config.yaml
n_layer: 26
d_model: 256
n_head: 2
n_kv_head: 2
head_dim: 128
d_mlp: 1280
vocab_size: 1119
activation: "squared_relu"
norm: "rmsnorm"
norm_place: "pre"
norm_eps: 1e-05
positions: "rope"
rope_base: 17900.0
rope_fraction: 0.5
qk_norm: true
attn_scale: 0.0925
bias: "none"
tie_embeddings: false
parallel_block: false
extras: ["some layers without attention", "local attention windows", "shifted keys", "gated attention", "exclusive self-attention", "value embeddings", "hashed n-gram embeddings", "a smear gate", "an embedding shortcut", "learned residual scales", "capped logits"]
init: "normal"
init_std_qkv: 0.0511
init_std_o: 0.00709
init_std_up: 0.0511
init_std_down: 0.00317
optimizer: "muon_variant"
lr: 0.0112
lr_mult_down: 0.7
lr_head: 0.00703
warmup_steps: 0
schedule: "wsd"
decay_fraction: 0.579
decay_shape: "linear"
final_lr_fraction: 0.02
batch_tokens: [65536, 131072, 262144]
seq_len: 256
doc_mask: true
train_tokens: 650100000
steps: 5206
dataset: "wikipedia_en"
Each number is 128 + 24 x the weight over its row's rms, rounded and kept within 0 to 255. Layers, rows and columns count from 0. The size above them is the row's rms in percent of the matrix's.

# layer 21 MLP up, 1280x256, rms 0.102, rows 523-575, columns 0-63
size [105  94  96 100 100  93 112 101  91  92 102 102  91  93  94 100  98 102  98 100 101 110  92  98  94  87  96  95  97  96 108 107  92  96 102 102 101 107  96  92 101  84  98 103  98 100  99 106  91  98 101  99  99]
[[130 127  57 142  99 157 113 136  99 130  88 143 156 144 149 151  96 160 162 159 124 120 132 139 124  95 106 103 121 128 158 124 109 110 141 116 133 125 145 114 111 111 182 132 105 136 145  96 144 135 158 143 143 139 149 138 153 108 155 109 114 126 145 148]
 [114 103 165 150 126 109 116 159  99 122 134 146 126 159  85 115  81 142  96  90 115 115 152 174 148 117 138 120 144  96 134 111 121 166 135 107 139 143 112  90 162  79 139 123 125 135  96 121 135 120 118 104 201 128 156 144  96 121 103 100 136 156 102 125]
 [114 148 109 122 124 140 125 191 133 141  89 123 113 101 123 133 117 112 137 152 111 162 139  91 132 102 130 131 149 135 105 139 107 104  97  99 105 120 130 105  98 148 119 128 128 132 169 111 125  74 139  97 109 118 133 155 127 166 114 124  99 117 147 137]
 [101 105 131 138 140 124 135 138 128 135  95 138  83 138 127  98 145 111 125 108 132 118 133 129 115 110 109 139 130 152 187 115 124 136 136 125 141 161 137 122 159 133 113 121 169 116 122  74  99  91 116 108 137 173 105  94 121 148 122 104 146 125 140 146]
 [153 137 144 138 132 155  94 173 162 102 130 143  98 128 193 149 147 133 126 113 114 140 111 131 128 142 136 142 100 138  97 114  89 131 140 138 139 138 104 117 159 115 105 141 116 137 121 175 131 140 124 120 121  89 132 122 114 120 147 141 122 124 146 131]
 [121  99 117 135 170 150 119 155 127 138 133 155 129 134 151 183 112 130 146 130 125 163 122  80  79 119  77 115 151  83  82 155 100 145 116 122 134 149 150 128 177 113 111 124 149 146 145 119 106 170 140  84 160 112 154 151 120  96 157 138  99 134 145 138]
 [113 123 111 113 100  96 160 105 137 121 145 131 122 144 121  90 120 130 109 117 162 119 142 131 130 115 139 109 106 128  83 121  81 129 124 129 113 123 119 109 101 131 104 138 118 150 128 146 130 120 131 143 111  76  91 167  72 120  97 133 123 132 129 140]
 [151 145  73 108 163 135 129 111  73 128 128 122 136 121 120 130  86 126 153 146 138 169  97 128 131 116 126  99 100 113  82 121 126 162 116 101 162 122 106 189 102  74 131 139  90 122 116 136 130 106 102 150 123 151 126 112  83 117 137  71 110 147 118 106]
 [110  94 136 160 146 152 106  96 119 152 138 133 113 181 131 139  96 116 147 147 121 104 115 132 145 152 107 119 111  98 111 143 136 111 141 104 101 118 153 155 139 106 151 113 162 104 110 103 105 119 136 162 143 130 122 141 126 141 125 135 126 118 120 145]
 [175 136  94 154 151 153 110 154 128 137 129 101 137 173 117 126 174 141 126 126 143 120 166 114  79  99  82 168 140 135 112 120  95 136 131 134 137 102 101 127 136 134 124 151  91 160 159 119 126 101 111  94 121 118 113 129 121 118 121 117 174 143 113 132]
 [107 110 123 128 193 126 135 124 171 130 153 138 120 120 126  90  74 153 117 177 138 179 106 100 117 154 134 138 128 147 103 133  89 151 119 110  84 102 162 139 141 130 128 158 125 133 141 136  96 117 101 115 109 122 117 111 180 120 109  99 144 158 166  89]
 [111  73 119 117 145  83 140 121 130 127 142 138 147 151 146 133 150 139  97 104 145 101  96 103 168  93 159 125 124 150 104 113 150 137 132  92 120 133  75 106 130 143 109 122 156  68  88 137 130 110 103 125 153 118 113 112 150 125 166 148 155 123 127 119]
 [139 116 115 134 101 121 160 102 152 105 114 139 116 179 166  91 155 123  98 103 141 109 111 116 127 132  92 158 121 118 152 144 125 124 118 164 182 147 164  89 140 140 124 148 118 143 133 127 108 139  89 131  95 121 159 130 128 113 129 148 140 116 146 125]
 [ 80 112 148 120 125 106 130 134  95 169 122 112 182 102  93 111 120 151  79  96 159 111  92 104 140 157 101 180 120 117 138 136 127 136 124 146 133  95 102 104 166 108 123 102 100 124  78 122 154 109 115 145 121 129 144 157 119 138 131 128 102 108 137 124]
 [179 115  77 135 106 136 114 128 102  82 130 154 154 114 110 130 163 133 190 117 146 104  79  76 153 118 113 169 121 123  97 148 109 158 106  82 135 128 106 147 131 105 141 130  96 123 150 151 120 104 120 135 142 122 115 125 127 138 127 106 128 143 107 151]
 [126 118 166 127 138 122 145 161 151 132 126 155 136 144 112  96 125 109 173  98  99 141 148 162 164 128 152 114 157 135 132 135  97 101  83 119 136 169 191 124 178 126 132 142 101 115 135 111 142  97 124 129 128 126  78 120  92 107 127 111 109 139 120 137]
 [129 117 103 119 114 121 100 101 158 153 131 141 113 182 158 117  55 170 155 160 142 132 103 100  80 115 158 153  96 139  89 150  97 107 115 116 160  79 129 136 110 108 133 107 137 109  97 102 111 147  69 109 163 119 114 147 148 165 113 101 120 115 136 133]
 [106 128 132 127 129 152 124 164 101 126 104 154 130 124 111 125 158 125 145 144  97 148 122 147 150 165 110 154 104 116 167 128 153 123 125 105 125 142 152 145 134  91 102 163 156 120  89  88 149 115 161 146 142 138 107 159 147 124  80  92  93 127 161 163]
 [125  99 149  94 120 129 112 173 134 119 109 159 124 159 131 119 112 159 139 123 128 156 128 105 158 131 114 108 157 139 141 154 132 103 118 111 143 141  98  86 122 157 105 141 163 156 115 140 132 129 119 108 130 141  93 112 125 157  93 152 136 189 128 136]
 [106  85 123 132 153 141 173 163  61 154 117 154 105 124 123 136 156 124 180 115  87 136 116 125 132 109  85 145  88 150 102 134 124 128 118 136 170 105 146 115 143 121 140 159 164  94  92 102 136 149 144 156 131 141  91 124 136 156 135 161 143 164 150 148]
 [131 108 131 124 138 100 131 139 111 138 123 124  71  86 110 157 115 141 170 104 112 138 150 119 123 136 130 135 144  92  83 127 121 130 187 143 138 112 109 148 115 117 130  61 178 215 140  84 106  97 142 163 123 146 159 152 138 110 111 141 143 120 123 109]
 [112  95 122 138 126 109 145 114 134 151 128 158 161 112 183  87 107 147 168 168 118 120 119  90 141 150 128 156 137 138 145 103 154 113  81  87 101 161 135 149 120 117 147 186 150  69 125  87 102  73 176 106  99 105 132 101 128 130 107 140  94 113 149 132]
 [123 116 104 143 161 195 117 136 128 109 102 137 154 145 182 135 130 112 122 106 164 105 102 125 109 109 111 141  99 118 107 139 114 133  81 169 152 168 144 122 114 125 144  56  94 113 119  63 133 131 135 127 119 139 126 160 167 134 103 121 117 128 101 144]
 [188 105 129 117  79  83 149 138  93 114 108 146 185 152 150 133 160 132 106 100  93 117 172 150 148 153 155 132 125  88 131  99 139 113 145  81 130 126 122  89 121 162 168  96 150  97 125 125 122 135  82 147 127 128 148  86  96  99 101 129 104 117 122  99]
 [187 149 104 134 150 146 106 126 118 115 140 124 120  96 139 112 122 102 126 130  98 134 112 153 141 104 164 109 157 106 114 157 128 120 120  91  61  91  89 142 160 152 103 115 133  95 147 129 136 111 136 160 128 118 100 122 135 168 128 117 155 142 164 132]
 [119 146 120 162 147 120 109 186  94 130 125 183 131 149 167  86 164 149  79 100 160 113 106 109  92 165 128 126 139 189 126 142 100 165 140 143 129 115 182 130 125 123 126 133 137 122 132 132 133  78 179 140 163  88 155 144 135 139 113 166 114 159 111 157]
 [154 143  91 138 125  93 130 140 143 118 144 104 140 175  97 106 124 158  94 143 161 114 124 102 113 134 165 128 121 162 146 144 124  91 138 189 136 134 152 109 113 145 107 151 154 123 105 140  77 125 133 102 122 166 111  74 139 142 126 164 103 127 106 110]
 [ 99 132 156 148 140 119 105 157 143 129 134 137 152 115 143 149 126  81 121 111 122 117 114  89 117 158 142 111 110 120 136 155 104 125 131 112 108 116 111 160 167 127  92 134 173 158 131  95  88 118 180 129 111 127 101 137 190 164 137  82 122 104 148 139]
 [117 143 113 149 115 130 137 117 154 136 116 143  97 152 146  97 124 120 123  99 100 145 145 139 122 136 129 130 118 174 102 167 124 140 133 144 153 118 114  72 117 115 132  89  95 130 119 110 111 142 146 145 123 107 123 140 106 124 109 146  94 107 110 111]
 [149 139 133 132 100 134 103 126 166 120 132 157 152 145 196  87 100 147 129 123 143 102 123 135 173 142 103 113 103  90 108 119 165 105 132 145 118 171  69 125 162 111 106 135 104 142 130  90 111  81 127  99 111 125 144 105 101 156 125 136 140 135 133 117]
 [146 126 162 125 184  86 127 134 112  80 145 116 150 134 168 131 112 174 112 156 145 158 108 122 113 122 112 182 129 131 107 107 112 152 115  79 101 113 116  96  89 147 184 186  85 119 106  93 128 160 154 120 129 110 131 154 123 127 147 140 138 141 115 127]
 [118 104 144 153 125  72 142 127 143 121 119 119 165 132 165 138 139 133 135 113 157  96 148 150 141 133 144 112 155 165 108 135 121 113  76 132 179 116 105 147 137 130 159 129 139 132  87 115 114 124 117 143 123 149 153 130 131 149 145 120 111 108 140 129]
 [117 112 125 155 111  98 123 149 137 126 122 156 129 145 137  97 106 137 136 106 121 188 116 122  93 127  99 136 113  87 151 137 114 139 156 136 132 154 197 135 139 143 130 106 136 142  84 166 119 131 131 102 157 144 143  97 164 115 138 149 111 173 129 114]
 [148 152 119 156 145 152 136 150 102 158 169 133 151 143 103 168 146 112  98 142 125  98 109 121 150 160 120 140 135  99 116 116 127 127  97 195 119 156 109 141 137 117 128 151 134 169 113 119 146 109  88 124  98 111 155 120 165 101 148 143 141 138 135 154]
 [144 135 117 142 164 109 101 122  93  65 168 134 141 136 136 114  80 174 169 123  89 141 154 153 109 115  84 128 142 155  87 109 155 129 131 122 148 152 116 126 113 105 114 128 103 110 135 105 114  90 147 112 144 149 117 153 108 156 158  82 131 149 119 150]
 [143 114  83 174 122  97 152 123 111 154 117 129  95 115  92 100 105 159 146 111 107 139 163 156 156 145 148 137 147 123  95 107 127  94 112 124  84 135 122 135 114 139 129 168 139 166 134 123 114 162 122 147 103 170 124 126 128 117 160 140 154 171 130 163]
 [160 161 135 123 161 103 165 133 126 162 146 125 175 110 148 149 128 119 154 116  98 105 123 126 155  87 134 123  99 124 127 172 132 186  85 104 132 111 169 149 108 119 134 128 164  97  92 166 140  81 136 144 129 131  98 128 151  71 131 123 140 154 141 128]
 [131 134 127 128 116 125 114 159  98 107 145 164 140 156 106 149 119 129 125 128 160 107 158 137 119 161 117 132 190 153  99 111  87  99 115 101 144 204 120 157 157 131 167 109 152  81 151 138 117 144 127 118 116 103 129  92 143 131 135  84 136 126 118 158]
 [119 105 105 126 154 131 129 144 138 121 121 126 130 134 138 133 158 160 137 121 145 141 135  70 108 123 107 155 134 124 131 183 143 168 151 126 144  86 147  76 100 144 104  86 133  96 151  89 132 123 111 121 119 157 123 152 153 131 141 103 123 165 157 106]
 [136 132 150 128 117 121 112 152 137  69 137 135 158 135 100 133 124  83 115 139 159 128 156 127 138 160 122 152  75 154 154 112 133 138 129 139 147 119 107 110 166 114  97  87 120 148 145 128 101 136 133 125 128  97 136 106 154 137 111  93 163 126 121 121]
 [133 123 128 109 119  99 133 114 147 133 102 166 151 134 166 141 160 167  94 100 111 139 121 109 131 143 172 147 134 107 148  92 148 163 100 116 142 171 148 171 139 145 182 114 162  99 158 188 151 131 119  97 144 123 144 154 120 144 105 137  77 146 119 132]
 [132 130 153 128 165  96 118 131 110  93 154 130 101 170 115 153 115 104 132  93  81 128 125 140 105  89 125 131 120 128 132 130  85 109 140 134 105 119 123 114 142 127 155 153 153 110 137 107 134  97 130 138  78  92 136 149 116 124 112 149 128 113 161 166]
 [140 138 136 140 140 195 145 130  97 130 137 184 114 128 114 138 163 116 108 100 116 154 118 140 138 150 138 145  88 130 136 143  77 114 121  79 101 120 130  91 179 155  87 101 138 164 142 143  85 129 150 118 133 139  72 112 100 112  94 165 119 120 104 121]
 [120 165 121 124 136 130 138 120 139 143 118 148  79 117 141  80 127 161 110 122 113 136 126 170 143 129 149 164 129 117  89 127 113  84 108 124 109 130 122 179 123 107 143 142 109 114 127 132 154 159 134 118 132 132 128 119 146 101 146 150 139 136 102  95]
 [160 130 104 121 117 125 188 134 116 167 151 144 110 137 146 139  98 129 115 129  94 100 141 124 187 117 116 122 124 116 177 177 149 108 103 129 125 144 103 160 140 157 104 120 110 135 111 104 106 133 158 176 101  97 148 138 148 132 116  60 166 101 115  72]
 [131 122 134 169 146 123 135 119 110 128 135 111 124 110 116 187 123 135 109 110 129 154 126 149 147  94 128 100  89 121 140 123 122 174  94 123 111 104 115  81 125 125  98  89  83 122 159 104 139 116 139 175 109 146  95 148 107 180 129 106 125 118 123  95]
 [146 137 140 145 118 136 139 135 127 160 109 148 114 111 136 148  76 155 111 104 120 114 153  99 143 133 145 121 123 166 127 137 132 119 133 171 158 167 123 134  71  96 144  81 118 122  87 104 113 180 120 162 119  97 120 130 145 129 124 149 162 101  55 100]
 [177 150 132 160 142  94 102 184 127  92 133 106 104 120 118 144 138 107 130 136 110 122 144  99 128 175 151 166 151 108 159 108 146  95 135 105 106 120 148 133 118 120 136 147 134  79 133 121 102 125 114 110 110 125 135 120 129 146 129 151 122 112 174 126]
 [145 123 105 138 104 107  96 162 149  99 150 140 132 133 102 127 118 125 133 134 150 151  58 142  88 137  96 116 132 127 150 117 137 118 130 166 102 136 123  99 129 108 150 122 157 105 130 122 155 104  99 171 118 113 140 147 121  94 144 143 117 128 173 173]
 [129 114  94 125 142 156 135 127 145 137 144 154 114 144  92 132 155 108 112 104 101 118  39  99 141 152 119  97 138 126 110 160 116 150  96 143 109 106 138 146  98 127 150 153 196  89 111 136 137 132 126 102 134 142 149 144 154 138 124 122 133 125 110 100]
 [124 106 133 142 110  48 117  99 155 139 177 125 124 110  73 108  75 108 102  97 129 114 125  92 142 165 112  72 141 100 131 137 142 144 108 126  95 122 118 106 144 118 133 126 141 127 134 112 132 145 107 147 138 124 110 137 132 155 106 105 166 152 142 126]
 [139 145 122 151 114 145  82 152 146 146 123 135 120  84 110 144 135 138 117  98 131 185 131 147 133 141 124 125 125 173 133 124 146 135 128 120 102 118 121 107 126 141 110 150 141 104 146 150 124  97 126 115 173 127 148  87 116 157 109 188 169 115 164 134]
 [107 114 142 156 122  99  94 141 109 138 132 146 186 165  98 113 138 143 145 116 133 130 137 142 114 134 148 108 160 118 102 123  88 104 133 141 120 140 105 104 127 136 166 129 126  73 100 109 126 116 113 120 147 156  96  98 141 152 124 146 167  98 191 121]]
# layer 21 MLP down (transposed), 1280x256, rms 0.0143, rows 523-574, columns 0-63
size [100  91 101 104  92  95 104  95  99  96 105  99  95  89  95 106  99 100 100  96 102 107  94 104  99  84 102 103  99  99  98 105 100  91 101 106  99 106  99  96 103  89  98 101  98 100  96 101  95 103  88 106]
[[162  99 160 128 161 102 145 136 153 138 145 151 117 135  83 135 125 159 132  85 143 136 175 108 124 156 174 127 140 129 124 108 151 112 100 112 142 127 114 144 106 118 110 145 144 146 134 137 114 143 120 138 143 140 124 109 146 147 174 150  89 143 148 127]
 [146 139 122 114 172  95 180  99 161 138 128 113 147  96 132 113 149 118 117 121  67 134  81  81 142 107 131 106 132 111 108 135 110 178  76 149 110  90 159 152 144 121 167 115 123 171 178 142 152 154 114 151 109 182  79 126 117 123 137 125 122 102 151 146]
 [113 106 125 130 141 118 121 133 138  98  81 127 154 150 143 125 155 117  90 160 113 140 144 119 165 147 108 122 113 138 146 147 141 113 102 105 159 113 146 149 114 125 114 122 111 138 104 132 108 143 164 160 161 147 176 168 131 166 100 120 116 135 100 140]
 [130 140 172 124 153 143 114 111 118 143 150  87  99  95 104 129 121 117 130 132 107 142 134 144  98 128  88 135 153 111 114 126  95 160 125 117  87 157 106 117 123 119 152 147 137 135 110 103 120 144 125 108 117 132 130 174 136 130 115 131 124  90 121 119]
 [111  93 108 150 118 127 132 143 113 143 153 137 121 165 131 143 124 133 167 131 140 153 129 119 147  87 156 143 161 102 118 137 107 130  91 142 135 113 145  78 102 126 165 186 109 106  99 156 169 146 110  71 113 117 119 115 123 122 138 174 144 120 176 170]
 [153 121 145 108 119  86 157 157 135 160 109 140 121 128  72 111 112 121 105 142 123 131 117 155 127 123 122 110 193 146  98 126 135 106 126 160 160 144 131 146 126 151 111 108 130 130 108  95 101 103 135  97 116 136  94 120 134 162 102 153 140 187 125 155]
 [106 169 128 128  96 133 119 134 121 133 153 177 124 127 119  78 115 104 129 125 119 139 146 164 148 131 126 129 106 125 130  73 122  73 144 145 130 116 111 152 112 118 112 117 136 145 140 116 131 175 143 133 132  83 126 131  81  93 130 175 141 136 163 153]
 [144 161 130 127 117 118 140 130 149 181 172  82 122 140 161 133 175  85 143 161 123 155 119 167 130 136 148 108  74 102 140 122 164  90  89 118 128 127 135 139 123 118 139 123 109  99 152  98 133 141 113 163 124 160 160 152  95  77 111 131 143 135 120 159]
 [122 105 111 123 126 108 111 139 114 131 148 105 149 198 136  90 106 179 113 153 101 104 114 160 113 155  99 128 121 135 118 144 124  95 105 193 150 119 102 122 130 128 117 122  94 115 134 112 145  98 142 109 142 112 136 142 128 128 153 159 155 159 133 139]
 [141 124 136 131 115 164 107 120 139 184 145 159 121  83 138 122 143 115  99  93 138 133 129 112 113 147 152 154 145 146 149 168 120 117 133  87 133 106 152 143 146 139 125 114 155 142 138 117 126 155 114 120 135 186 116 146 141 121 155 160 113 112 142 144]
 [118 101  94 146 138 159 171  45 156 125 178 130  93 151 170 111  64 106 155 190 158 107  99 132 138 158 125 137 153 143 164 132 108 138 128 146 163 154  90 115 136  94  81 119 134 122 138 117  90 105 112 136  64 129 136 122 117 122  97 116 101 135 114 125]
 [118 139 135 108 116 124 123 124 122 132  67 145 120 102 111 110  96 110 147 132  84 124 129 137  76 136 105 122 125 173 135 133 127 165 112 145 113 154 176 142 117  85 105 139 114  89 162 164 173 165 123 103 133 157 137 145 132 110 147 138 144 123 173  77]
 [125 127 179 159 108 123 124  98 117 143 123 144 107 156 137 153 106 163 168 144 117 159  82 149  88 142  86 109 150 131 134 101  77 107 114 136 130 115 139 108 157 111 134 128 103 110 146 130 134 101 133 116 119 140 127  81 139  82 133 136 148 108 127 105]
 [112  93 158 169  90 136 127 115 125 137 176 135 149 124 150 110  89 159 144 136  95 181 159 126  81 138 150 170 144 166 145  98 112 132 134 138 149 103 136 115 140  73 123 121 139 132 123  95 110 134 128 152 126 118 148 134 160 111 147 163 114 106 133 142]
 [125 157 148 114 182 133 157 153 130 120 140 146  74 148  97 141 109 174  88 156 171 133 140 119 136 137 129 144 153 102 164 127 104 123 139  92 141 113 109 148 128 147 110  84 127 130 128  67 106 128  99 122 116 115 145 141 156 139 130 125 141 139 139 135]
 [108 139 127 112 145 134  93 116  95  65 127  94 142 127 116 131 188 165 157 164  74 135 113 103 149 116 107 167 140 126 180 107 144 122  91 117 139 149 143 142 158 138 129 140 124 143 135 126 132 120 138 139 150 144 116 118 135  94 134 153  81 174 141  73]
 [ 99 120 127 114 130 132 179 135 159 122 142  90 118 141 122 106 168 148  99 149 144 135 131  97 156  90 129 133  92 132 146 147 136 137 154 105 152 134 114 134 109 162 167 169 156 166 139 125 133 131 119  79 104  63 149 109 116 141 128 130 151  92 118  86]
 [120 136 120 169 107 119 168 148 185 145 109  95 141  97 131 126 179 111 133 106 123 137 116 108 164 135 121 120 162 121 139 136 105  89 123 136 156 128 143 146 139 157 134  81 145 154 145 106 122 116 157 173 107 103 163  91 171 123 126 101 156 117 129 138]
 [159 122 131 146 116 132 103 167 132 177 127 139 107 100 170 135 129 131 130 130 142 148 118 104 148 106 102 107  79 140  99 110 120  98 147 156 148 151 143 147 162  76  93 126 102 120 149 152 122 121 107 131 108 114 116 164 148 115 141 116 127 114 113 153]
 [144 146 172 146  92  99  98 142 143 166 103 105 147 133 156 125 135 105 107 160  80 117 134 121  86 154 134 125 171 120  85 145  92 137 149 110 150 138 131 160 120 127 116  77 116 142 145  92 110 132 156 169 131 103 166 128 138 139 111 136 122 141 103 165]
 [ 95 118 134 170 130 141 136  92 126 144 118 150 173 154 130 121 112 130 159 126 131 150 111 144 111 116 119  88 124  86 174 138 131  77 104 132 119 143 153 147 125 136 108  82 146 127  87  96 126 121 122 140  99 131 173  97 136 127 155 141 105 134 151 138]
 [128  56  87 144 111 145 124 118 112 157 127 157 134 123 109 132  77 193 161 145  80  87 196 106 112 126 108 167 145 114 114 105 118 120  80  62 120 138 135 109 108 102 120 145 112 118 106 103 115  90 159 128 160 119 114 101 135 103 130 117 176 143 136 132]
 [119 160 162 151 112  97  99 142 124 161  93 131 161 137 123 156 101 116 166 124 125 150 131 122  95 112 110 111 144 142 104 126 120 160  91 124 114 139  98 132 146 125  89 158 127 119 141 132 102 127 126 153 110 148 162 151  95 147 117 163 115 134 144 149]
 [135 167 157 152 115 107 172 122  88 156 155 159 131 171 192 152 127 162 131 128  96 147 124 158 135 136 111 174 169 111 108 184 138 149 116 154 174  77 156 132 142 130 142 129 147 177 143  90 107  98 114  76 118 136 140  83  99  97 157  90  83 129 134 127]
 [121 159 156 159 174 135 112 128 172  87  76  94  81  92 134 165 121 126 140 150 114 200 104 158 128  84  68 125 133 118 120 123 127 126 125  95 132 139 120  89 114 110 144 149 138 112 121  94 132 111 144 130 138 150 134 141  82  97 105 150 127 137 109 132]
 [ 70 120 193 163  82 142 150 111 153 115  93  87 131 140 121 119 135 139  91 154 134 109 115 157 107 134 117  89 127 169 176 158 125 108 134 158 122 106 159 129 161  89 134 121 170 167 113 180 126 122 126 147 148 132 141  97 165  98 101 156 103 172 147 142]
 [151 131 131 149 168 118 142 109 129  93  99 129 131 125 125  99 132 117 147 112 122  77 133 139 149  92 106 125 140 143 128 107 108 127 124 128 159 168 133 155 125 182  89 120 180 147 151 118  88 181 157 102 142 116 145  73 124 153 123 117 126 139  97 146]
 [113 163 110 165 117  72 150 124 144 123 142 102 156 111 138 140 113 112 118 143 124 136 126 108  86 131 152 110 118 148 119 134 105 153 135 174 160 112  94 148 166 147  96 154 181 131 142 106 132 162 145 101 146 162 130 127 139 106  91 109 120 128 123  98]
 [125 121 107 106 134 124 120 144 136 126 117 145  97 114 149 133 149 133 118 115 118 157 188 115 122 101 139 122 120 122  91 125 114 140 194 143  86  93 117 118 103 151 101 127 107 149 115 147 127 102 114 106 121 121 116 130 114 125  99 130 108 175 158 142]
 [ 82 138 117 113 112 138 135 112 131 111 109 111 169 137  75 116 124 120 100 143 130 101 123 130 179 134 129 167 110 159 124 151 103 155  97 101  96 110 101 129  98 159 112 137 161 155 150 127 153 169 157 121  79 107 138 130 107 112 148 131 147 120 135 119]
 [125 142 135 116 111 147 110 127 162 147 124 102  57 107 149 138 112 113 112  95 113 124 170 141 156 129  97 125 112 152 160 142  96 109 170 132 146 153  94 136 101 137 139  94 154 116 108 154 147 129 180 122 144 113 159 148 173 114 125 170 114  87  83 121]
 [149 157 148 114  79 114 149 126  71 127 143 107 121 148 122 144 148 141 101 117 172 129  79 123 149 128 151 115 113 113  89 127 112 142 119 124 153 121 123 125  96 117 106 125 118 184 113 112 131 116 103 156 134 162 130 150 117 103 125 128 160  87 143 152]
 [176 144 154 108 126 125 107  90 127 118 123 125 149 152 135 118  93  81 121 135 118 144 105 134 157  97  93 112 133 154  88 122 131 115 120 159 182 126 185 149 148 120 153 160  88 147 102 128 140 139 173  83 124 138 130 148 112 143 123  99 118 141  73 138]
 [159 136 152 104 144 114 145 122 133  97  82 104 124 130 144 157 106 160 111 122 105 136 118  90 144 109 161 133 143 114 122 133 137 157  68 151 168  93 140 182  99 110 108 142 132 111 117 115 134 145 127 114 117 103 113 111 162  86  87  71 152 173 148  90]
 [137 139 119 170  80 109 188  91 173 143  44 151  90 106 127 132 126 105 117 146 123 121 121 122 129 130 126  88 169 133 114 168 153 175 105 109 120 127 162 158 143  96 142 106 142 138 114 150 139 149 185 123 156 115 142 146  91 131 165 166 133 118 106 129]
 [134  89  93 138 131 141 160 132 104 147 146 149 163 147 119  89 112 149 111 160  86 122 144 155 147 151 149 119 122 115 137 120 141 130 130 128 157 143 139  82 157 152 127  75 121  92 129 157 139 126 133 148 105 116 117 132 112 151 125 120 107 148 140 178]
 [156  88 120 147 118  95 145 109  97 159 153 110 127 148 145 121 119 123 137 103 117 135 121 130 130 112 175 113  79 126 126 148 116 133 112 122 119 182 146 136 124 122 103 120 119  87 115 155 156 118 181 141 181 136 118 120  95 117 127 131 103 124  97 136]
 [187  85 109 158 126  96 120 103 121 192  75  93 153 108 129 126 106 154 118 132 113 137 185 125 116 148 123 173 135 144 115 136 155  98 116 137 125 111 150 107  92 134 122 164 146 128 125  98 111 138 123  97 105  76  91 156 141 145 117 135 140 145 122 160]
 [ 86 157 136 168 107 115 126  86 147 148 139 129 111 122 123 145 113 143 100 192 110 170 140 132  82 160 122 117  85 142 140  91 114 104 122 142 127 135 136 108 112 113 103 144 144 135 115 125 113 115 112 144 126 138 133  93 149 120  97 157 156  67  67  99]
 [114 152 106 141 137 113 113 155 177 116 112 125 173 152 145 102 165 108 137  97 145 197 121 121  82 108 116 156 151 125 130 104 129  92 108 152 131 137 100 114 109 138 100 155 134 104 102  97 132 130  92 151 139 129 119 131 171 133 120 111 105 149 144 126]
 [140 102 145 148 117  97 159 143 116 119 128 172 123 111 156 129 125 139 122 141 101 133 171  97 152 112 106 146 140 155 125 149 126 117 125 142 141 111 119 130 138 157 127 119 123 132 109 139 154 130 165 147 132  97 142  89  74 157 105 152 145 151  93 129]
 [141 141  88  98 109 170 126  85 102 118  92 127  97 115 119  96 114 130 133 127 114 128 132 134 136 121 116 112 153 138 110 119 149 125 108 142  96 120 112 139  97 125 105 126 151 136 148 178 117 114  90 123 128 131 140 133 102 105 150 150  97 127 120 192]
 [157 129 119 127 161 114 128 105 110 106 138  85 105 114 122 133 114 103  97 150 109 123 153 148 122 113 114 137 150 103 107 117 158 121  88  96 149 113  91 128 129 143 165 149 141 138 154 132 157 114 154  70 116 151 132 107 126 117 111 136 132 107 132 161]
 [118 185 150 104 123  91 135 123 126 123 121 126 131 123  99 136 139 122 157 135 135 163  91 110  97 103 149 147 110 107 101 102 127  65 120 112 183  88 148 138 114 105 127 138 110 149 138 125 107 150 114 130 153  81 122 104  87 105 122 125  98 105 118 115]
 [107 104 137 138 126 117 147 131 157  90 107 181 126 143 119 119  98 136 118 114 128 185 101 161 104 121 135 123 156 140 109 111 104 106 123 128 142 149 111 147 122  99 104 107 130 148 112 199 147 126 149 130 117 139 175 132 126 144 109  63 120 150 147 138]
 [115 116 121  99 118 131 135 121 149 180 135 170 125 133 131 133 110  74  88 108 138 132 146 107 153 107  97 146 118 126 125  97 187  86 114 139 180 153 147 174 147 120 109 147 145 114 168 181 163 118 160 132 127  78  84 100 146 132 153 136 121 129 130 127]
 [159 184 102 123 137 130 119 160 150 121 133 113 129 113 125 111 107 117 186 108 158 145 131 140 133 144 138 110 106 142 110 102  96 146 127 108 153 121 142 112 120 142 153 123 100 110 133 135 120 111 144 117 100 146 168 173 146  55 139 146 166 129 131 121]
 [149  86 129 151 114 155 184 165 103 105 142 110 136 154 112 136 148 142 116 145  82 116 149 116 116 144 123 141 115 163 121 120 120 104 168 149 127  82 154 177 141 112 149 112 157 107 153 151 139 120 123 141 108 108 135 107 139 105  99 110 111 105 108 116]
 [157  77 104 156 142 157 121 130  86  87 107 151 116 116 138 130 153 144 118 163 126 151 109 147 148 109 145 127  94 150 102 108 155 159 123  91 119 140 122 115 172  90 132 107 121 139 144  87  95  91 155 167 157 136 147 104 137 119 101 148 123 140 145 103]
 [139 177  56 113  90 137  93 132 114 196 115 112  93  96 156 108 143 123 125 166 131 141 142 144 134  98 198 134  96 113 114 112 146 138 142 143  96 176 136 137 118 137 113 119 142 144 125 165 132 134 166 114 129  93 118 138 125  91 124 132 139 123 146 135]
 [141 149 117 158 109 158 152 162 158 152 158 129 119 134 137 115 132 118 121 149 100 167 135 103 126 162  98  85 115 144 138  97 161 165 111 110  93 106 154 136 106  95 126 151 129 112 158 141 169 132  99 117 151 129 114 124 108 108 168 118 124 131 119 139]
 [127 148 103 109 121 147 151  95 115 135  98 119 130 118 131 107 107 129 104 114 127 142 132  93 123 155 174 103 137 155  86 128 141 133 153 133 145 117 144 110 117 128 136 107 157 110 144 100  99 102 130 111 165  94 144 145  91  88 109 105 114 133 148 110]]